{"num_attention_heads": 2, "num_key_value_heads": 2, "norm": "layernorm", "norm_eps": 1e-05, "positions": "learned", "qk_norm": false, "bias": "qkv", "tie_word_embeddings": true, "init_std_o": 0.0038, "init_std_up": 0.017, "init_std_down": 0.0038, "schedule": "wsd", "decay_fraction": 0.554, "batch_tokens": [8192, 16384, 24576]}
Each number is 500 + 50 x the weight over its row's rms, rounded and kept within 0 to 999. Layers, rows and columns count from 0. Numbers have three digits each. The size before them is the row's rms in percent of the matrix's.

# gate: layer 6 MLP gate, 320x128, rms 0.155, rows 178-208, columns 64-127
# up: layer 6 MLP up, 320x128, rms 0.154, rows 178-208, columns 64-127
# down: layer 6 MLP down (transposed), 320x128, rms 0.134, rows 178-208, columns 64-127
gate178 096:543398521482456548480447397371517580516471496462575500475505519505470523371550555450490589548593497585456509474548512574443527514454478522458499527508431522526501523477441576578518544521475435
up178 102:546395429446524459486520558465521526478562463559531543521544538501529465529443563575502475394525506548417593473433592530423562588510459526474524481560492492445546493474456460450557512507425465
down178 106:594442500470439538498516431392498463495473499453614510519485504559554561540487490605496462592442533480544420564509431535518496550582510418519406519449512538461429538478469468494538445564461540
gate179 115:568506448515502535539514476504642585555586449413460440512495468537464472394474557566464509447485517486456430595452555534481437456528508514466487537504482457488578516393538467542601470575507447
up179 107:486495528563396507490572582530435550477588550493470509512511491378528498529478401434493569513551463559517591473555441556602487497513519477478518421450482563485540498574488483442439472402401499
down179 112:474500531518458521490426510537533462455496497563525573507478392528437567594502454577474529485506525448481636548588481452489537467528471476476530441479520490494411580417543471491443469419448528
gate180 073:540371438530485406449433504475541511560484498583437441504432590433538459513522549527519621445486419449494589434462514495506407440591492475497417484569442552482537580440524563463519594429549573
up180 071:609358467566597474531413556450536518496497540565511511542417491395529539540559490552448554444478450531549452430447536515486521409561474506598457451532461515560506528533529469511566511458580530
down180 098:396421526497529614578463400524446409503590491556438448498454535527504483521531525405432542481528446405501561539635484531427542475432485583534507393522454515511521446503522492450547477536517428
gate181 111:516446413463536550445442490468562533484513429506500565520548441501460512496498588432520485470517568515521513488449511547475550494564468630418467484508419487557464499477521562516444464459414571
up181 111:549430476446491571555407524537474452510475492569438562476490386347541464540430489464553485575506600549546461532419441573549522441498511501475501455515430466437565546534526465545566520541481508
down181 117:475432536480476575501623481476454577541536446487410485463505573550411493519483569490589449493502543483477509492519408530552409501528495496528469535479444465483477472484523493573433469485450536
gate182 099:476495494469486351494415569523407569521528496543543489513519557533495434496507525554578475532553440537392460394509464536517439472478471510449571520444526408522503502490526360501475560508458533
up182 093:585382481481493505452525540497498519473523535599384505536500522487505490504395575552555518538525439467534455529476553557530420482563400492449537423451489494495478544511509584417529482521502394
down182 089:392536526461515542494540587571529430558488474529438481529555394539477496504513480538512440521518460459547476590505519435486483563579491503401559577492459554540507542446516568465446465497605507
gate183 087:507522520565509503505481493415480498460519523478459578556477537522552436492470553557484506598443381424556543443507509500581464421521481492380521581565523509543451611539506548495476495423478567
up183 087:546551481488548478442562512536525500491492433441448427470388464514411509579573549437382567554529564445540513499519560499391600624547460457515490457585515526507523548457511529491530493515570564
down183 095:518502587497504467583503496493508494483454468471536562430537610515464420522564453570568505483479505560553389548557445474497431428487439439398508509500479432617496523521482499537485544430566448
gate184 101:459554447428488496502477483497496451394535472516473518586538509537450445521546518485431425555498476405535583418485529485395515531488510489486529492542506491606492468562560481496579520461510573
up184 097:464464537448514532518404503546493475515460525522560446468488473400548464516543601612510458524517421507425498486474466501533433429493567494537483451584536555440545477578521416436541497457527430
down184 099:498503524553414538484514568461578406516504569432520474536496512545454582477481491528514474530506496459527529499437614530496526428438481460559515486491496481536520452506483541593432572490511510
gate185 118:530451494456546516494590455505421551464503484552490399452603454498414525547477548502485491483512529483493405527589451479415498559484495511449502415496535449489451473413448549419480425524542592
up185 107:461524474531521477512464475464498399492516444483492525494524461514584494473542479543484552471530532556532518586481601511485443561471457461618461549539370505573445480545612489591539467452518405
down185 109:561513526476466562466528603516511495465582561476496491519397542556458564465493577498520574495454520506511549519455520479505572430440448478443579544500557508495433378517440418395494524526590447
gate186 095:503460457477547535460500520437486415501444558456437446471510483544526482472567507492457472504417506558567449486526483504369532477492425588505467577505529454549446607447480535443497546512472511
up186 094:457459464390511490562488451513428465579520520481535511428438513435476561519439582572529424514427589487509312453563531452522418461547527573499539588592489453474544535451509488511525558476506492
down186 098:480523514583516477504478439468485456461528503554471473504531453465613506486543581462527517441514485515454408461425522472490509547478527499501459516459475580417571459502470517515505478506512463
gate187 095:536498423512504535599474446472551524487629481497477521482513427445487594494444490454447514503544572481575512432457478480560479492481574567553444543449424520499525547469480409495506558532535428
up187 093:546522462427516569612473534537613540529374524500492492437524463457449492505557454542542485529584497546519515455524473496474572559503494492409526487507490410479428514468366481482506529521474517
down187 091:524498573445510449474539421499519468393471552511465443465528483605574513534397498516488459540584439553531509497560421542439459474487513556562494527468586517464571581464443461516557493491439414
gate188 098:493512546523464536464563428567473493475504536520476567552517522558508560530453510409510524511490477484502480508488483552454517398420497376469579459559423527517522634447539444470467543552497423
up188 098:449505410544526525410365489461454505508344465442508449530504540526492469458500511546576428479515512590551505532444501500430461477502496607440486511486493574454470460473591484510495443590533574
down188 098:491509459434532509497480543450564598427508463478465470541515596510480527481471502501534491401503500584483525608504494489499415536446524537474524506550461513453510511500504487562510465511461364
gate189 116:501501522475528573480412571511454503497561585551491567509544443400547471539415501536476460430519480405413512418534504552438477580556496538406506475512454556481552565420551539414591543522443446
up189 102:391488450463435451560527469512515546577462519446484463504518512469416486544609609501519499420539530572420563593526549481477454469479491459539576465525558471397466492564504488497634520454478457
down189 113:553544429511483548401564478396457490487417500469533522590483471519497520466548375562490491509408467547485609495405485420518540481460478538483476453527539516493495558592523513504486489487539598
gate190 085:582491507483465458529407460464459542521524551440458403421508521501508480606549409499551452438539581474520479485422469465554482434458564465517515429579575569526424490475539560550565452584523541
up190 083:472475475532475563533502547438581436540417503506491453494484497409430385460472524501459451534608500431535479524536476430518502507470500622508517459422520514506494553570454511545536563513523485
down190 088:623467497509354488593448463490516603523497506487454488520555489561551512512550429505442491444463521540467504520397521461531511423494499538506549452561512509544521544551491477446447442522440491
gate191 095:559493562476532461591496413551539437475441496508419595503494428520441581520545538504484480480468473434530466490514470561547527478460510364481557481530504555432508427512512528535498407549488313
up191 095:511493556521454459523576462524457497541618476492559507581570504495436528510480559548464477596402514458396520467413311462526524555490483453487520494525481534536418480466489480571555482639508472
down191 102:500501512481562429433537516460437494472428458476489506527502476529453457473515474549583446476489426470543487384433507546560637515606441456407565426558524449502514551499492547533511511575482514
gate192 093:415493566506582455394565564540510516579474457432486459567509465551526603513498511580550526482468385486489462413522469431603490519511507485476441425519440484560542526500522531523576520516506472
up192 096:437521461545560504501537452473563395520515501447525520410593562491498424432480527453484527541468490421498444401408434560427534527525508526488492415465526548558458496490623509480503543528558425
down192 084:486463431364577460475588456493529485592446466561523471491445517514585466398443469556481568432483476514533478512460545552457381521445516474554494385490504537543533504490535589447507579500505505
gate193 103:510490475460522460529561468486513525523451536492514414446546503546493530505502516527588412388487473509467403446456501567429615448498477540469497472565445516453502458414531470552526515589529500
up193 098:463483472568465500420499578528504432543497579469600486535364428553602564546572497466450574473452587459539523529545545507525440551416510571559527445531481474482463443517596522505553437441480471
down193 104:611518565583520462561448552587588386457579400514499523502504539464414459523517517493515496515499566462467464410492477488435479456446443482516445443538441467565457537469448483477543436543505479
gate194 106:485487401460383503515570497553591591544540542549531533408491464479503473487530445529494533493574499361543524416479489410507498538558506475361426544557548527465502499540487526518428563540487475
up194 111:581531490464430521560448502481498512453549565588516519460507510505463504415474536459472462509562513462455531496565500563412395489581504477441511447546496462505599470570577388508493515450531456
down194 112:553499489536558528341423475501492481540599512406463477558511440496515460536495425426493465549543504451445488573480464592539458505438513522478530544558499545489447542443424492515549459511484388
gate195 097:416553485467491450515570501464462514554608565588544518583543362527511498557526563523523531542539467534547438512486420494563514438502453514564481498512473565481496523477553460454491485487468529
up195 104:552480537454495500572505466489499504470472543520543489440486523612450484465452508470409445488524431451537493521495608512542585396388603485427565417542486514454481466534557447526455508494467462
down195 086:581545551524511437479449572566599523518429475500479511424521502558485584466517503544434505483456529504527476481547493528510483504423408541582456506507395461522452531467493459477580367464496497
gate196 107:495469498417609500502559460453473537484459490510540497506465412457470475560467519512362543511498519514493442493465609426387464491517498516539414499564558527444474503426480495556536449529593469
up196 098:453528436504487573530437546436533450429489505463447431466574484495476536536437374495481408432505452514510506590461480631535471434610551639513582513517497464491457410522481462519516467502561445
down196 102:491533424512411464524441544502590545515497502488466534539564439476596578549516509383517497540487562410471581494578615534561511482524422447509517439562458546542554488489594377509484433526429499
gate197 104:436415527526449527533518561502520512497540455410461540551529472566517505407517481511503466571451507503609439462473492473429437441552470491440514481442536419490414534488517530530553578547526515
up197 100:440472499541529399463491534510505469448514545414493529602493545519499601318462596468550625546492497498387521535446553468564457486524515443538534489475410544509375510518491493573460563535459479
down197 102:480563445606555495532429469474380555420504515442527636515568497476570560399542436492491544530469490505469439525477478484442532357511485466520531522532444490455401580576490472445541461483534511
gate198 093:408451498467456478506452539548520478525506510380525498580481528446493497537492485488538485429531536563505458506441576561475509488524532512575479613490414585522499467503480581504554502505456504
up198 101:483527561551513542522472577564531584570579543532505467536530501453550492464496516503488460419496473590451484539513566433448485650431442421488590493506511422577625545498432448511487524520483530
down198 088:453523534468482513551513463454493508463462514518489500496477471392572528495584561520549532485502489527531365531539515469429547381505480467483436570526516570418541464547441532483447398533546480
gate199 075:457506423476478467500514492465471529560478538542478558438492566414474586515489636484523393526470458613521547506384514497445573562557470494523550602474497449591457556560601475446575516486503538
up199 071:534623525521490464440553539503460544563486497402526438520521563512499491455480501491523560538489471354523383492498481481446425525451532454561544510484534448524452545567525505423431518456458539
down199 083:488474531488527540529457468449511616513557399506517454454550477495389456578474494526506633522508498478497506498472556505449419528506563429593478473467543472530530439511516455580490462452483450
gate200 118:525483508502510435471482535507535545487414507572470412590601477485553443516475612473503488410451540515458489514492559431484472454476489501475495595573420482474609547475488442426463575523462560
up200 119:434535492469496458490470574471526482470465504499610557617546518468530476475544390523499457562551450501571475495513507491441486490458470543488501537443492470563525389520455462503551504446484476
down200 113:443456485513491517462560455530491513585427494453538465466508498495478473472573472528465539519524477462512513489404437420408504551458569550462442439408410598438500475573569406577500457546442472
gate201 114:462475531477486535486472517479570568672502452502483475469534515560450484462451492471496614545517492459429515445547518478418467412600505466437460477475434554515563686448482481531482479522534517
up201 110:626520490495466446565460595501504527432483570440551522463516536522485637523507506423470508491438525507539403451491394506500457566533452515408507545579502516537525451467498558529507462489413499
down201 116:504462457481453460509448530502560464610509465370481440497513568557434603554511546422506478458447495440502412388541479487450550507529510530530584558498611485456462516473483416528522438505487578
gate202 113:579508507522592464479484509549548386656473564524513517492515494459400528483539562363557486493447451518552459534440553469429459534486507419445423525492523465462499476448484476520524532624445493
up202 110:516474489493541482509429627469485552474546449501484500484440502432493529518518498432474554515535484511423513503404533615523470485457504463503607536496459471471522551623465496511486488487444486
down202 103:453538508542428552436509484558590572416495501580560484546491445514531511492536459435510573445543505380523474515612519523544448498532399591523493403443551509520460537580478525469450428428563463
gate203 107:580524477527558444519489520476499567578381475497464512468637444453464403509456506481471500478562541521472546421470501487402447519447439498468417618513482611473480561452476511491604530515481521
up203 107:462476494468491486467469512554560508574557485478506384525568529519595474440507566531532452520444492528439483508530417488440475496542498483482474558488528506388563408476559523528521512577506538
down203 106:587457473469432412548414521498540468506443406553554541499469484450501409620431461501445494605486530422426526607439525454493512434386483523560539452452500543447551449475503455505515537526493554
gate204 101:552453483483467497522504470531466445464558475542539518397529456534479625521539458629547505495532516378487444512639503503566443474570458385545521497466469490513512439496407584548563450528526493
up204 100:456520584498543485488470466532514415477467479422467487612627466498508554456429513447500418490434481534474501452440471462530519575462425479439463518525515464470565561430514435590548535528464519
down204 091:453446486508518577624465460567509525478530483457429473414485500488575513480528508552446446561480490474529477523646527517462538494538593519377472541548502496493516516514541524432491416485517437
gate205 089:513389484463474524409393487565519582437472439486456455545569523536610457536518472564604485515546490543504586523542487463539549476486522449544538526628466471453381556478395520521507521438529560
up205 089:496475488486478437593546496519476493503469506529526459621360405507482487566424471522514528529496494424570441525518547475469502468559429582479562430485462510528509441497559481497461531485359491
down205 083:523453486479408521551453453454461577537529483437408561494479500477546489538494492436365525549505431442551497545584577434531508562519556593553470524495468487426591475551475565484520450591502477
gate206 121:398484496569457464470637561509559606527467541518427422500509537481500435513482489449549526558573535513488593527499591540446529544481449526502384468472527430473498541477554411529518546582477476
up206 118:394536533414449553433529464474511518463532527490458555491538504559513398505450478405518492463518428439544513442486547479442520446519472525565469536525454451494514547474433441547471598536475413
down206 124:532446575497492477624597491579503486465509530517468483450463396465478563487509576556482497518414542606541502470532505581417564500517470494474585474535480509446511452571478519485521460623497481
gate207 105:563420488547493520510509489592533452481461428616443628491507480522468484560514526569512544485538554460420455463381476482555466520492455543514481505510580485541498520465585516549472524488569349
up207 105:431520592517595511500512531435508554515453405517465449492468521452556528508491548380427492389556525487458506543558478542527523406468489525496549586448487517443482432468574457426566546465469454
down207 107:561504509477448452391496550468547514536459443494527503549424574502484507569569428493550393556534587556553484516519452407552548414416512446566538545430518479491460494491477554408466501464525503
gate208 109:494474477575497451453432471459652473502419496466538436466479491548460585507480438528566471462516478491487558448574564469398500492551612552526419480548493551461452457469522467517501480472511497
up208 104:531568472504456520560537611554523517534490552519420440562459471510486501481512477459505505561435454455498465561580491458496418546520381472515499479434563480534472442592390463483573447541458453
down208 109:470490480514545473434485516594474559468524552517422527476466393475547442479492491481460583570602453503465509530555496364508626496484469520526559490511477472444565456551475488518595462451528544